Weights of a small GPT-style language model, trained from scratch on English Wikipedia: 15 layers.
Each number is 500 + 50 x the weight over its row's rms, rounded and kept within 0 to 999. Layers, rows and columns count from 0. Numbers have three digits each. The size before them is the row's rms in percent of the matrix's.

# layer 9 attention query, 256x256, rms 0.0628, rows 248-255, columns 0-255
109:541488488533627451515549465525699486414576457475530509523494454533471484449576568468521422512456518608513517461483485528526457552452399474439482600595509524497484549378528502506464515511547473439452516536586537550478520576532445486426483494499361479499503364523489508441439557479439490472480459511442438473477498458474560513518440574499439533447428499481490492516504437423577491430543441495520506470490472494461515457637495551567471496475480536448539543527551491454555534380561503546539495477512462543514498415560502494533459513494601413455466482519488482515574437511512433547530588537487502556563458455511579509501511532554515494506568443493428591578517426587496496480474489502511444440528541490509443419434523544465405458477510522463549474400382566491491501564620507
108:560548469592417507472481509537524506561587470456573393426534574515505523520486469598572442498515489454536473509502513510485512496502500530447410512502621503595570498456467457402521479412539474535586533510557395537468476520506496553411488459473397469384501411474474494507397531497481443480494486467452568622438495459442538492451462492570489471515573438506490477489555493509581476510595473542548524563558474499508520516541467446504535537512508446473620514530510503552449417474477555485506529495458539431439600431538488542496505438461513494417491549508513433498567452530432583591489487563464489555489569545538545494465555488381400487520647493409512454484521486471470452469455486570424487491405473416453429500491520360525521495545530484524618440536489574452541480536481475
100:347496527459472525441419538508462465582499511526556463520499443464574530456371422568472464470469415455414553510484551470559514440409459446497456551492526470496446514454487542428473517469495583498502493507497617501485513438533486484498520542488540586524488591534486438538496573452504522510536540552442466486542432574446484523406444467515507465483522562530537475532592519460555542532559405482485472478515488583462537518598509483494410499540523438544537436485582514555567542511521471464464574398576514506495494391486478404453521424480538482540546535503490450542457495496607547598431524511571422504454556485471382425547523536460529451472544569513397455574544468487491465503461498588552426554416498488477453613433429529496540449457615474571521506613445438467433515497515494
110:439447530423575543494389456460531482492539581460458516453579565522498432515573471485511465433511491471512377502424476564467522566492678507494570501529481449512474536540585418499486617506452524516473507540524498517444562456452540515518545364444533512498487534407549525567522452474512409585491522475492536487460484516470584546455523475383397537456446533493513459501472464505525584568409410483500602444455535537541504514570439482537517500459405534490549508422491432530509514432485528510429508430497454461421562455530472525518532563480531516481510461464519529539527484499468452462436547472497502462565507399470554548515488568563506520630513471506525518434546505516502511484494531467473553474446544488561422531560501403491508441534549451519453597451483585494448551646451646
110:452533490499602449528551451422488522407523469566479542586528519504472529507580502481504585535508469500567515526545555539525540389448493519438466519516461548552503532512507520534400518572496534556462548568520516577465444403482519480543521576559520535474524635543536454520529523554564557499481467502446433411536399523534451525464532501493438494447523457537558398580363480539407529574511550516444390482488469382436549525542495556521553474493428407459549518515527514591553531453478525414539490484508502520451429583426473452441430487605501500548430535490503491549501465504509469459512461402534506473478437580475503521534523543464520483410506402460517560505498512598550462537585467438498480533467433440412491650561510481452460505497407494577554539503439487422517521420465561
104:479547557516540441549527499462514520484610595563443500431535439473491484587523636451536522445463458459379550410520551496451459575514504543473487505515495438395463470473510402527512450475506542507505570469487495676512536523526434569548488455600563422452469461501481449467447528476544533526503468562457469457475504528496516460519564430458559485545450372587444547559516548519406539545422619454531593533486497474614581536543516507492490462491553405489434574471524448404532523505442512455578479488451468499536442563509442422487481540600526556548568447490504475427499503469507482534430461563419549461489576536489455425519422512461527518549487497471454607421472538543462555500527553436426468536527518470445497432511433515534482573507488476448444505490532454483458598473469488
099:495499417535422406497560442478476511556516472429505524515440597561516527507416509503512569526527549549495531498529434405414549416561499408435464501419488588531486448578462440437485370473350506552475477493517515540525462469553535516522439525444565507501604566522490469582562460502447466510440471521467557474555477571517424518580497476503553623508464525453457507517475500470460462509479458433470418556486460433422543545509527528506573414474596548514491518583437514481524472524533482461491479571556414518523458402423469555476430478480523511421516500467507428577546528498540475568457482554479416494488555521448481563380440495462509505488488560509476432529430470494463532610463494609516491526508454462514629409491528446571541465532535564505518476535524532518420470548362445
101:514533443464378533388427471554495542568510526474553440439446524486480541489512578535573436564535493580496578480535444479404494409457491549468483471527574549563574581586516485530441495421547517446536512566604439480551420563496428608469491464594563452445495552430490512450523549519474529567539542578470469522529601437495557466484446433514475456541569500563406492554535443437411407519575534518563383507499508477531488437570503448396518594495517505470522563554460525458543468456438423579490513509523532404458560549440535542541472470487389507458567470537510456534565475535478580524426498473476511486455485433486467520542541418515400543520440451498467466469522500458523523442426435525468540483442522458488444477431546481506525478563469503510627505553538497493439541551451536
# layer 9 attention key, 256x256, rms 0.0612, rows 248-255, columns 0-255
110:532411488470607527549520535457514479537559530464581472510433488460561509413625538464460417465463499543475445548564482489485473540488400547480444572501585499395527532468543492543510564564470494487470536511544510537524435521545486517519469568459510518533442416553441489549363443457535568503491525515458515449466502504519520445460440540540469521489462515625535645428469518430554478420542536502444537508525443509546583399554454528498509409469500598453552502536460463494530548486516539496527519528424514442542505453556500456572492517464573439515489484571593438455577520561479490475463499562498485578473549523493571461468486464573478506553441530538525549602577430568433481513550535475561436457503500492559429486337511565489497420457508522447548615430362585495441510538471499
108:416521509499535466505513443530515375476510466457479446363515442442534468480509459411373528413471501507471532520497568437550461498454555621468460498515499423553518464498540513498449560440487478503501493454511528574439480462483515441590488440491576510557487449531556515529421505542474464535472510512514526464529483502534534448483445540579565581411458493531479529468531584513551465509522536557491461473460519523496491506548624576508530503493540599537486557455551448496440458455499470536486518480518560513585619544441524597477366428443519568473551531628567488483479525500487474535448548457410520520527492591588517395456580407431562457519518451464553450532509473567504576400463550554482431555539432422422392465405467522535559486454535401479535548499510569515505459475497576
100:399469498509402592458516560510483554448584510555632545480533464564540441496453404660517469444486411545540521474530490408575516371460403517480551568500520531523549483510464466517439475483523558469503482469467547418449454451455479501497410480529570490527528605483447353489532504490475422549571554566577393533539508509496442606481455512504430448583542544495517487581461530450508413463530456476513558504445431592483532498450452405494504474452606533491457515489540498546475490529532499557486517471527489538492517469454573480473567520451526571492414450499485473472464530438477522552479543407494524548505453471519370453522455519534473550438475555497417507508517546526530522606559562550471485527462492487551470552495503449485477441389517440490561516640472516527541510465574491
109:459498492542566504532387486411523436554548558500483533505516530466625510584475480531493503512518483488529453531588407460435526462502561518485574523603547418469422492495515499491500664455583484595490487462563540547537555419409588504539523478551480528518510493545579527564500543562554431475557577466388572459457481537439439539473500532529382471457583520497433501481431528515493509569485480532501503570568454411510603466556474520485503491473519529461469476409421484554398422483464532499490496483473454458358570553651531507547542446503460505503550493428518557511399530501506464551554504528557470478490556413439402538419513484547448501573504463489479530567532510520466464559437501524554529408433469521513438489459483463499546516462476413486441541460475502486460591518548555
114:457509510517571500435488469420480502488475556576479522439470556502403486539540513473451442508380516559442472499520482512407484448482448563404520527464496553616499435531504475488451530467451488466521544542505470517460460472489451471466472519489478474425453569467471493512480538525523531580548496478437441550465509525581470553530419512510382525484536520489480513544444524526495610541496566518513477572490524408481549487509450479472586570495557446371480495544459553518533522607561555569576505537485548535551473483386455487473476510567453515577495503494496501648406510489496465454548581473539456590496611574411489449481494477541506542395456546463477602412479469496577522466653359423481497583502538443550511558578506458478415463513435496440442586454495486579506534477440537
108:520532521505565440505630431497578549457470504598535529503527405527545423499535552480575422499522505528466531464576530549484530463510591461479534474448498524438469464507469486523472504458475441509442518436516434673476521544483445589454473569445436490383541525475485531501381500444606410567516494487481481510456439493465500505612454431543561467536551432559543468521490515530527559477419534398588522518536513498574504505535508529472503477508416516541480485499436461424533465484431454506482461584514513602484425550513471513432517563517492547604561422539429490536484435512551494497555510587460516460532507512469510481543570486526425470585610460455462590466414540501458488526478526453449404472481420563563515386507472457568579502470576498578550480385525475538547485426474474
096:483526550442468429495483427514479406499416517431434495516473565531440489451418452431507568488551467494493550482455560462546536552475527520474547529467534544561504527527505498483488382557444530425508453521510476564460445467474548487419478541481526600523491577548440496524708571510483544531437554445519543370474510427546508504507410420472434516430462575538470531512528449536443486593483524545586575443586541540408489470565531502440457487659557499410480387568494510411446527535511475518499568531529442604547491533357481514499450548487568489478464515464501481494546503532507504504469499492403385484508479556447523551463542479465534453542456561396469501463469503514433547497512535556436493550496435450510604576541486503496496555462484527584468451491523551547529519513451488
105:453495527550451484453434488545524439495520427438504488445494566481407572503461592368485489450524616613394550371504557367476413447451616612516434536457481498532529481569516413542438480487473498428454502536477532564520499531403479507461511474514511453520477412482547471484506581560504487584515526519550401494576461509501528467532488417547496523448512548554445529475480570559531499485494566580502502492489436417522482545454568447576451502500514515545443494486517448464587555537542473484427522464486525457479576548384540533539466489511484587420526475541560491502563546456417534507416520489410496490490554487482462481576535431591494498547462522504502468612518509560548579444387434516481460451584498455540502505510488446496473443575489456547616489506487561496450475554467447
# layer 9 attention value, 256x256, rms 0.0564, rows 192-211, columns 0-255
108:515486450463510500427425557491530467504399431527459503416541514531525429471591521548536429487406551482583417506449491430502433513512517447512510548505456542502510444516448554430529480491468521572454463453470554477460564398459474615390544537528445528461568494524505441422358463516489564458483534401494539512528389455529541499460450471579444573510510570448463406487475540486560419589529558487485445480545438531548525477519582447508595449520447525466567515505443473538585488555522459540548474577552585478443546479441403510435470534481496558520548578471510543543512527531445555385484497428439437586422415489510574512518476476458479499498585508482478523525484530592509432538489530558544487457517407550500565582519496453498468551452454447531398508582502566488511425502479395
101:555473469501551549488431505633463509446449503424515434554567550471510495465477468544457465566466565511410527434411470433467453437523442438469516513473526484418556606400542478476505529514433512497459573569444565513473446526514512471561527447545465471463432560523473444564581550528554499470570552598533533564470486477542429492545429470534469474491569446549511539510469498500540526532388474502548515445412481530485524421516545552419405383498475492507476508577521467602463547523427538443524363471484525553526573508521441505412565496528434479452493533497381535460559571590498510506547536479485514442462455543523453557576429444554460445499489594424618427551442479470506489532458541579474415487583452561449486434472507479537538504535469507432510515489480485465616538506578563
115:533524456467536462574543492519380528436460539599427536456516510413554558608528499565551471522457536479456528459556524498571551447465435548493490517442539448585610544489519403486546507477446484557414516492526540592531579507498492556557542541460409472529427475497472493479569591460620534406482504445591491481542484471462583531490560607496558478460486437512444432473459495506464481596549435481496463547502511539491596519535594483586436487538549447541490579531449462504460449562477493589478413531559480562483486571483456473499533429441509437567586452439469472455443552571473485592448502582500491550545578524524605486523554506422583484517469469553550515492556486455538446444522483477554410488446616426490498497552554435470480525459540487426476472479501548447500431498455413
114:442516551611513445513478515512564428528589475409481556543503489488577380420522502553509512497456544538550425527428546395459446580512528493475489527511431506488407503560643453565554487540527495518546568494496495513523512570437461457503460534530531492496529501480529575554518518477461501505484513498495436527585424518415446496508520501511532631555486506440508554496436575548417507472453465473455530517465405469492470624444517510383572445499544602455535548552568411525480544504511425466375453407552562510570561554494579510475477596483493534458503404472567443494492496466518492494523503431521482514531526628494476547454497552517536589456575547552435472520476513554563478561514520464456590538483562444595543445445464536469522513486448655549430458520431490526497511489485499
106:487400399556520408451549549485494534556472514506414494415463480484523488591512496522527474494485496571561528418432524510427443486535632538547449455520528445508442539542659557490507435481461541526523539519564539455542538506509546545541475390556531509529442400466573455511514496517499513539469488422477533567516451519445463499439429458548520509524428587440568550570502510504515538512566510485486474510709494484589407494523559524478623508470499585502482415529532487435470477533488486563487580492484580521470440515464379489550554531584558527475535475516488559496533490414462559415535527518534538492532478486453516462467459679458530506435527508468468489453538463472565501485465466465529382447447523437554520479505546498463468481494590584466467518613444491542519501502453513
102:493495481450457443548518561474536473481534531585605456467465503443499440499526517551494491423446462541433566548446477481527474512460419441550494523547469470508492551424457442408519457465422540519464477500470513484561461588503503581547556514432529380458559547525435473539489542524539477524458494568460503473510553532495503405522516440547609590518593476521395457486479374540371451479503459548452458546491526507489451404583517550636430587572445490563501486529484494551478426482504514482436462483491470473399452432509556521519502518509453543507476506502540547602522529454570462436514433525516524422489629499581496443502518454557418520478442470560474462499465488439487483546468518526470665496416463514532500403545549531467508497555502539620484477465576402442497579527448584
104:366443451458559518506451540502549516593440354536428467437513485513462414581490444554516498526419488550647444411449469477465595545521621448565454536485385507534486501550562425462541419476550514514492538449512447525452507507471462605568498517447489504442447494535475492562424433569553584553541514550570475557411553458487505558476446522545484515531489574485509497426531433464409555550530529472448550490506444512495473526512505509530542454485511572523416432518503478550501565519502421607504561499493473492514526580445551512540456507436465470486484472566497502477514551438617589411516523531493435527576535538536428578593572382529583508497475462494466531557492427481475473467524538480586514483589512568516506460457490471459531537498483493424485430472482571497543544581551531
097:608434461449490478504535497485428483538448586375530426533527411427526495503654540511489508484470442550565467523531517515583490571557444530500530561486604560507553454550489602577504486524538425510520543435555531500450494518529524461545449509572548490507493402586493527578561413537546537533499580507472523510498501556530490420560476509536536491454500492496460459594515509532504548411513475536484450488428481561621477560425499505450467542482545458509525541394485557401475449557491467509558542458522486524552515508435419491524515445467501455433625462549427517456449501524538479520519473454448394564429511468425505533367436526490531467456417419436466455509577528527459498472448437463514366470475548500456535511566419557578528486491472466434514549506447465642529461531524522
107:433519498498471459525489440490514510500557586486447578484549485465549496543497411512503446511482503562404430577479524455462425492490490518545495478506419525487544404462542472461497529454502393477494480454464453502474525474417527595451468501386439537414386495567465438583529455431468397511463455568486471516649576562550497465512480485498527476471415484521473513568559463482557481584407447505483449540506534424484445562497532541552507475505480425441477411501576465510512509524512523481478607530529462503527481445525586484427576495433489561518593470395485512429540661410461454385488465472567500573544491496509523477470487520579487581542455456473547471565430566498525500539436528416575459509568443562532517413508518582583481494500519465422555492443509497491575589537486424
108:519454472583440519548467510479581488533444428547440468425443500453514478484540541517478552579479501481588486486577438364389565535605489508466442502491550609617538447497422478606399479511541612573457438524537481484514488484465518456569522478549446440507519594458506390458551524502491486453478531491504462551396470519502487520558550501550532580498396407465537580564480529448541541433525515464497527456508564494514584499425488475494527417518493595512492444414485460521559532478505516512479574556448595544489482598468484481580532483555473519489541556476490529455509566548533590558464497406552548511452486556451463536500497515511471453586567467401455461448568529449528491555518447516520475439482532419464533469491496563486519525426469420447499604437555484366449473509453451
105:464535611604570534556530530505617505498410559506483563594428508488522516469391540409492515499531435494612471507454465489417491534566461472550459480462499558527511413494590537611386491478412565438490484590471539549495519596455585491572480511467480488476551523432520539511505380554406464462489510572485445478557510497528465472572501467514469497439500421509541510525494521482520540433455571492505528425441439445412549467563459600565475498508450599531415492536496521515536476496545501520487390470581513514461502547518477510436467464464542555493551554490578450510470582453508401536500585506520499441553436444465475631413506458437525489552517518556378523514509506519475464433508491602567491438552457503454467517498538551549451500491550454553590591484500495536538477458502570
098:500514484503494446410419483555436454470442467503537414540495565449535527484566334508579474551586479438488411524561468513474439574525573520467502484490433463593511461484457482570401522522521544488513453463530498442505523453473512533525409428526369476514490414490540498417542480404495459498418596507574467525514525503560447456496460535546408399532409479446475481526429533542471451477446499563500484399462564487483540506443501515463514504497400582519557460480514527464590497490541504494565484596452584511454453457506486525445438416489487457541509531514471509544508579478425553490521575507492490577476498442503552540526546470358608521489498553457605452500487521506487482565555516553499436462637591472559528403513444431467456568546579391500479527500476482550481501506508428
107:491518535451517521440463455509488545506523525515547457600536455485429500518446589517481496440382539485493554479429515468576590511488506400519522449441519547576526532479533533483442540493454438430593600439456467500562455456400530495519487596476525522521515428564459517536499481438475553414421470541497435487589477481458514546449541518449502521515422508504493456444522486450406475405513501474493480628557462517513474603482460527540506471511417471446462459530561416595419473603503456435445544466546562457399474581558583522570462559595576560482557530468520510536481458455558469536580527514469554551512498520487502384478562462383523415514514441526506553576506467508475487528472531413402532497488477553548481550533576573561528536571514532527416559434510622457424539468496516
103:609574411430480563530415499538490510468548518537547453533492529537548456448496587568623497491488577485548554514455485475459504602536376585438559491502509469500468459523554505554435504584498422518469509515447479516485487512490472510386463429503532522558499475540495480544479524539396508432491479502454501459458417620454518466613403622584558525510448577450487501544453541443458472521566561440483508508508516422476451506482560579524482458575486546485549545437540522581565466489504543514456539508522462496512585550445641442447460484429455548557479448419475512490517461452365384420515520513447513455461403586446573445488494479453418506474574528498496550478551454483447533512500518456552556489450580520514492447548534498434489523523552483591509597530501499458568531455546525
101:426485458541378463506508453367483545575511509475606447449561484438525542467473415494488511509496523502544602546522496529558472487549474374491530470506620495520495553478451485408485496531531519565488589453492477513529535566488546531412497498489524541524517385472459536553528504466584530527598542548474503456446557528540533465525399475473430447485425544467483581385590454499430501464467524557591502533582530473603474503462555574605546480543531494527446509455469523594526544480451502562571491491496519459498435523409500470539454497537579465635498454519458485516432468536404544534400490496455549525374436504465521504544487519515535414529597565432446486444581496510508501592446455521518431567490605511507519570514540552576523503505518444470506547494404470492516510533482421
100:530498406466470551516473441491443551471396627435488526508426556568565489565557556496514611526515520466464578530484480480525487490497475472443520483520574564439466469488591478584471527435557483539492502460550470417497452481553415527397486556514495462493543573513504478541473465504579486373562436539434519461473602456486502503585436482611497515474558409460538518541461447422444404457523451515509587587483537535471397473524500485480595451546502434546494413510520412497535494452565506453441537493437525474418479544516518467553488561441409456397518532497499576467574518491531467461500535507486429489439495542499440519585534609501541490546507485533427483511500469402476465483518517489588478532486364407487539431419552505497468482456411548544461509549501450616525511549423557
104:490518542502544496588564509537530548464475495517597455556509472519569506458429459516448523514502478585507500578521503464494594474500557489461533559487455539421586562484448411547556619451457489567395490565456529480572582456509547472360518497554477359453526503506474562520603538496428568474431374546481485488435571526528508523468515483567502563454470469580589518447531442434488489463534487461489562541519550435618487553544564413594425512447456510495497485481490515478470429459437543533479505437494590599452457478472560515441525507488471522559448591516438450446475437473565504550508519461496536582499505509473500493449534535461354414554517450521501494474524540469458484504491481520555574557554605578477441616475400588516476539494472514503575514472457475426554495485503465
109:488535528569548511425552452524617549472549615575517540394445515577512490518411541498528531530484533535467456607507527609524364445526440531578469422484489506500509458518452541457511462545575568524438452521526499548564540539459521482525424444537545477598479478468449569455527501601543479560581522565443460558470525392508545562509474466458469429478615491501400520448438456487496524556534470552563544507483573500477479601539522548396488421506422546521429401447489504480450469447526456440431505491557510494573480510467547481558554451516430485563585438475457484444462444557553526465503564551551510486548544541465537545503503493464435499472582443490520560550563461433446470446505468502406447527464487485491489553568518564566471508469440422450504461489392459465400563575542467
103:475477498473569486539515485501460450548435429593395461468478499484524560548535519551470547602542476482463495478510529505543524462580546492413494488561466483551532524484563418419457451503503477471519523499493491391487527521524484443434450462542444445498484589562538606551441449425386530529520422533450464534546446419449457461541513626484501579446501513565428449514431417424502522607613496523453484508479441489509451476514513479488508504413427520493533551381546492468513416492562443475441531486486590511483455548509522472407510510583547586461355497484491508532484519497550496524608530544517590554521541390581469484509531529535579425500478583452466485505443585495569463429521508600403419442468533561406598503496445493577547483482560508518474511520478455466501525435450481
106:535491461533484482515498367479476461522475440472503563491465482595480473532500452556488514411505424502495499529408454540493505491488524451592444463538517436597525582487468516660512492460475504441479443436523492487454470488513548437485460518557399512546522510520535466506468559643504505492532444569460468481468566452529421526511510548442424519476518480595474499540529475505500413471544495558532540560509462490506466559504422537539581472491374527525403481575591545487475461404363498412421434414432671466459456443466485442534577539470479510500493559427487535494497334542446482484504468530399492489498531484520510470494504552533399401567534482405473500515474592512482506576468508540481481489427570463619489523473520515504483478556485504522557463499561430555511454466472543
# layer 9 attention output (transposed), 256x256, rms 0.059, rows 192-210, columns 0-255
109:480496507571471479492535532496450525547561517417470529474524487494476505578416496461596546435549478459439544412563542585531544541509446451510513443458516413490483513573475532627498497581438439440525539454498469505453419453512494416538491484513523496534474433524516590501530493516499460558392523563556462429576532472448520473518494470527524492475549463613577549495491476473493522393445540466506456564492553515485416418438406456555484554538500474464562487523551460544394512470479534429483561511471495542507459526512573496530483479516485444471460424483499485419531473454533428579424484561542539388603557495354425460522556501526581665479419440532580479495507388447497448466520453507508501543522545478521407439543518619633491403542483459454575479485512531452522505484511532
103:513510534580501508528532478433507494521515479564467551515386438404543526607433593402511636411419477435565473621552528568603458467456609528503425425528471532517481515511471571466563537498489537562589440522432522465489504475538533504464562478572473569578545546353584532547449471514519514448490461482465485554552479513438465485503519542515574515538443525515497492525518501376509497470458527461451449473553504506484508482523429520507544494440575530545438486505525533478510503478466490483510445500511445551492448521402503477564573541480533438554400534543547500503543476520587504443511487528475535539487565527434523495465560481504540408519536490477417582499486572553450453439431454446502624494552564447538468616473540498437391465448543411543487415502532453564465526420402445
111:383479469502415550445424467576512461536537435392618445520477512605430509491521541410497536579512393552556467541519474491478554477465493500465486490490562614394455418453493518465484497585448514499553488509539467425407515446525574488408542489497564506517455499508427616505377478550450513578492454570515562499462468480541482457471515465475532571557498475493500427490502487501428515492438522452611520443568498402480451502458460536470517533435511523536571509499470497564594540490459450520461435449460613379415552547472418393510511556515543452418516532555494528455561546515513536534547529449496523478535479642441412509461536447569423472477515558428500518478531488546544567558520616490515522516604507488486477499518526469535426491560487519499473503511555414505506568549521498
108:465556505476529510531588453395529554530527628567555471486464499471493434478548510463481520472480536433472561368532492560560436510465501519447655492524436485574487465467448479417484469409518530480524402479482414489492462569502505529538501471566485486481448441609489472444486475497523441497606468456558516449458506525538609540449430492484476470474502509528527495487404420515508559594564500453516572492390509507502427495439488517604433602575485441607431574442448634476451510459508504551527461601474542520546527386479494658499444454531513539589477566483524546446506507496545550500523584574448512548500467421438604465543489477507473530581479474468566464502475488470463519464517415455461435515564445515436491525528526486501432476489477445438513543527524532526472447458515541
102:556516513414503533432486482471473511572600430455589462556464490566475468446477546464436512469541498503419467549528414498439497545519443380411525535548482452496453435470464448526434619443500542528531499446482434563554463468550516447506504650426444430481554572580447515426493430451498480494494439528510544501513555466544491530603524457474384527408561490569532490516500466497484478423464549433595463473383558539382480429514455561553431577497513466552434513527430518494484501518575471551526561575505452560553520450512516541488443541434511478491539471423521488525420492552530500521464520403465452570548548497607507526492507407553512656489541464571543509591509486532490503524519561499421535610539514506476403451470458481486602477507487455505513510515467504517440477458549535
097:583514435585484572491521437525588555562500444583377554447525610521524508550493474524413574580559501465507501461533575456554572526493497539478509552459659553525486466471465516513529374454564537499548555472621506543478593500405531397449462444560540528431494496470523463453408439519509593465545514474491542504496436523398409547502448465528521451540463484506433503515477566488487492486455525435504532463455469501506513432425556348480538446509482441469450543443483435492432614534524595554498423497482475495541503541484371485490513518488545519481436451399499433462553509478517553550464523488587453572417419545552516498496460448441547419484520503421604439517548476513546452545526469461512429475441567492465571508556485486497490496541481524563472463462500490512451499469557476
110:562447523488498537501517516475442471481548524476566484483479522455495500526408555415538490499506517449441510453396539523501482438527489491597595507450648452522466437437492548522450553492439482423605471450574446450590585410540506467471459449527498479520563504548568502391532568427506505478497492537454617585512471547500539436506561471491472578495500462575497442578493529471580484455519529504608497545411557473523552387525548479560527528505573534465575544465509575553481487474489536553452474475402517562517491423570407561523540445574516576468450548456550498501458365493444520556501509580444496482539579560426471473483480560536438538475472534521566451493452564582492512515400438463358425540445528557526482463483455513483543399422485559496466517508491522481453470449432520
103:509628548460490588521397513435544579476509471609564555463477457473543526451366444535528482576566527539448532489558417467453471476396500520550493560491409447436505514584493442495519557523464575493491498560431582487531441501496490540452530525416547460518442562489418502379490542544465400429428391471515514425535510535510466460477563538481464429509488477448532561524540454528546423516446530444504564471539472446375560498509509508487497450532499572441459512508498464542566444540541454447543444508462483481475475569491501513439574552505511497574533479448551554491442420478498483402511525513450575409572550494497557564565511483520551550480548436495462547497493536448622578525528567562504586506443532467455457493465416392518458500444518479509569481524469619394502544480444467
105:570471511491506570454553505443496476560490500545573474546463518530488549468475584440521555403552482495477498437451472517463495467521528457497635499413404499506476550461530431519521503575515524473510561488429478427534463524539500453520559528446503397513554483452508478441409512525495549533477479450472512483434498443446353536556509390427434566545485527482383568529386583636453462475602565489515615530515496605570492490421523483467497512491573484537568565490411512491471584426488560485485484466504472510512514550462523553615448562579511386562446507615487498588505453450539501527545516516503512444549510593486496484516501506500559453578540523466507463437526575496571481475571474561459462399514515496484561519509464448402500511495456462570474517477453514521551389510403553
110:564591523468519513513546460502418478487494501417541495521481495540466531493518447589518472476630464510471519462427531562547461525470487532514511454528530425437504510548403469450543557502400474506516579501501446527492473464468576566391455572496508615539464536551494608477507432570546531480434505439467439420489550474473494577446493569479487433500616526374510501476564499439527496491466427460434441539494548431480449519519480480492513458458596429569432560517481584406527503512491448610519484437518422533516564494597475515437455478365488547451600486568514561516438384465459442471548457580438454523516543522537528450463561522528486592516460491517470504506467478588467502472481525475525560461588474542625462524470493614533530462508492567516478518638532466494525528414455522
106:574531576496482427490485458478423498505509550498491471459515491495495463393589501534488560481430601499456458504444494514538550421501474500627570513504466446550553592450431520441588568462532503504471481481565504435458485436479501512494431498614431560586399478580412514513527478566552484477470518445546519496498488519431584599360533523473565522549469477446537497500491547476484509571495503513441485411521505527531508518418512502495480428524491474523502409437483435472552519474520523511472534519533401488472588483407488544606501520524536430536517476593512499566497448483447492513499413427465519524384506508446545408590442503560537517414461503569536607570490594536489503466505456456547465623459556488521597561554519542480542604496437524496452422582448556601494502543529435
092:477472507477490531592522522511530488455475510459517566495549436528492487460485461466536420350448474517524575579498570485412473399436560512480507502517491533500382594535508478547579522576467522460533521528379383508461478502521499443457484615527461507568555604489502584548487543543466498514475394452487493460509521505564560512519567486483572572457578499550571569481544454438512459537538485505438546553596482538474472526492436466503521431435568505529533547449426422514482506452444546519574579500459517595481522505432537380467559465445508436461478452569587473532498454531535452546433514542497456428496561478469388299496576479478507520514552458542419555519561538497563511466537483530468484553422490478418480497472567602530475557433450561444481474483521522475550499480567493
105:488491529504557465498492622472545502437551444572498516493399581459490479499569529493492479555567409472487452434529457428501516515471425563470514506513438427463419412476434475515576459473473475568450453474585548451463534555483479524464468429533514543554488561441468547556498502535395567549607502516553534528380403548547527474513499509537452511428542512484490471444409612535480545550466576558467573488520429502485461417457521475526498541521518503530538520562466546492514580442545548476496469481521455502572457499512480528484525532532463475560480497493547482476567504547463470521479464528490450505530485484442497618541490513509485482359462621565549348373425555488398525465600402468604471513553440410443534492470502465495533504529496540497605440595384493467504425513544520
101:439536515584575518449516536465606493539421476470482607502486463438525589558583473547530527446492486526536412446461586526560501468436529540543616528462472547478540475587386551439551445406434601459412510476513404460408469486526567526460535608434392502474518499556441478463451487521537558492525522468531494558534484433592511492445517493473555481396583475457447562450461546526534431504457468487594518541563456554504574552424498544501523573562484475516491539460441456466425558467497486534492474513535514468573478477522523539477433464542431492451590517550455474480508521568509496474464472490572485475565580450402461559467532485497552554490451489578495487494490524463551482473512505505497427430551477405481520523516472453637520416511379488454494419441541581556451485569514392
104:511523501541560531466447518532545543451535450504420605544538566478565527526568451456527472476545467587496514565438501587530537497432441541404419555405511485448484470476515523531448493512418500571469478568494532472506397574534473418495477513416463411557510607578425449542554469541561538436353430442427467588467463472580410582495523542502457491464558495522548417539518535454562443546536502500475518511543432503443560544456501523523417480498466496537516465492510478519507457548474520505571501504438551529511516536516475393475505552492503620426518554487489442457569435443578465423571565435541425498534610486534498422439543471523467550385484473562547458551429526515486506548543455527478592431476496526549504441593451490439513507492532482554535579415501468407577508470580524
094:531557519468569506460540445511496403504592373570605472466478432456545479493425409573492465525579487468535526521520505550445525493445445456604517545488546546421637478477489555411515433529433490560498522575546455591435467536389620502555523465480432476490533427529515496476486591582451541567451570448490638425503517527504495481455481447465538499436499564506496475488433479460580587467475450426468431418488481526515537520476477480506467546482542519456402560548475562452474480513502516586498457533567399410603617526414505535476575480470534472550484449416544470464492530490521578507537441474528522475486507424500478619471556521555530478429524461496541444458421518600530457460405520509431494410497514523476563522521492548517514485497547444533547493470528477476520463502447543
105:556443483498435525470429430527565441417483447450431583526540541506503533534575518566539518554458471444532565421404534578413577550439451515560390447537497506506425465495490491501486479470394549416622485532521519490428463543496496496476450497551592548513523557472556448408513439487484472518455540438476496543588481484501379490485551623456539453533506475464499452484467509628517501521522470584424437507556477555350473570537456504529554573536481425516502535421462533530489584519536510519451490388543405463474425468517479507454524458464520473571578551547433502481531488510434456418573510471481508373494504595544538524564535512562472468480441532533511550563399504567528476436563523491520461408461499514587594479512551451487521525527532536509477464518464482568530536533515582
104:444499434448545468556533469503472551586453416419528508538493484476519438443584520516478488517481484431483502431533385437491489451489493468479590521518474496568549448537590525545534602504485497562513472445501528519449478545579465502522531515479477535463437519520516494450496537492502501477450481474517515431571495602493477580546551526620509558557468482483552486484525495431488412445472600506462511496507428503455574545403546572509454553484510454500547516527536544514465559471532466583445491448463539481466521538547552577532450452486527552411488518492417341603595501380432625474533445511445532519498437518517550436455523523502576460448501613560434496434514425553439473511479558516547530444433432602537623474509498369544536528475557549600512509482521506519608443419465561
105:589473402509444492487522489506523537456574528399626485478460456560432510501481590452583471565445507375564519556506536557429455520462525456513530514547547519410469514480442482547581575521441514466484521539540449513492563528439480588533440521467439415448477454505499459457593494466509476490470526498427482450426571513531494455431530466543471472438522527481583541476504536489362395455365473482500464508427586584489464425558533474516487546512480497464491423470537490605539601452472579476451460470579420513506612478513430492491524501435463466597586529508515497536604519563488514522439556532526500458464540552527499562381522527499468368519505500500571488565484490441449444414516416477553538528463483474456468522464545532468480478451505524523560427563563495529422540493600533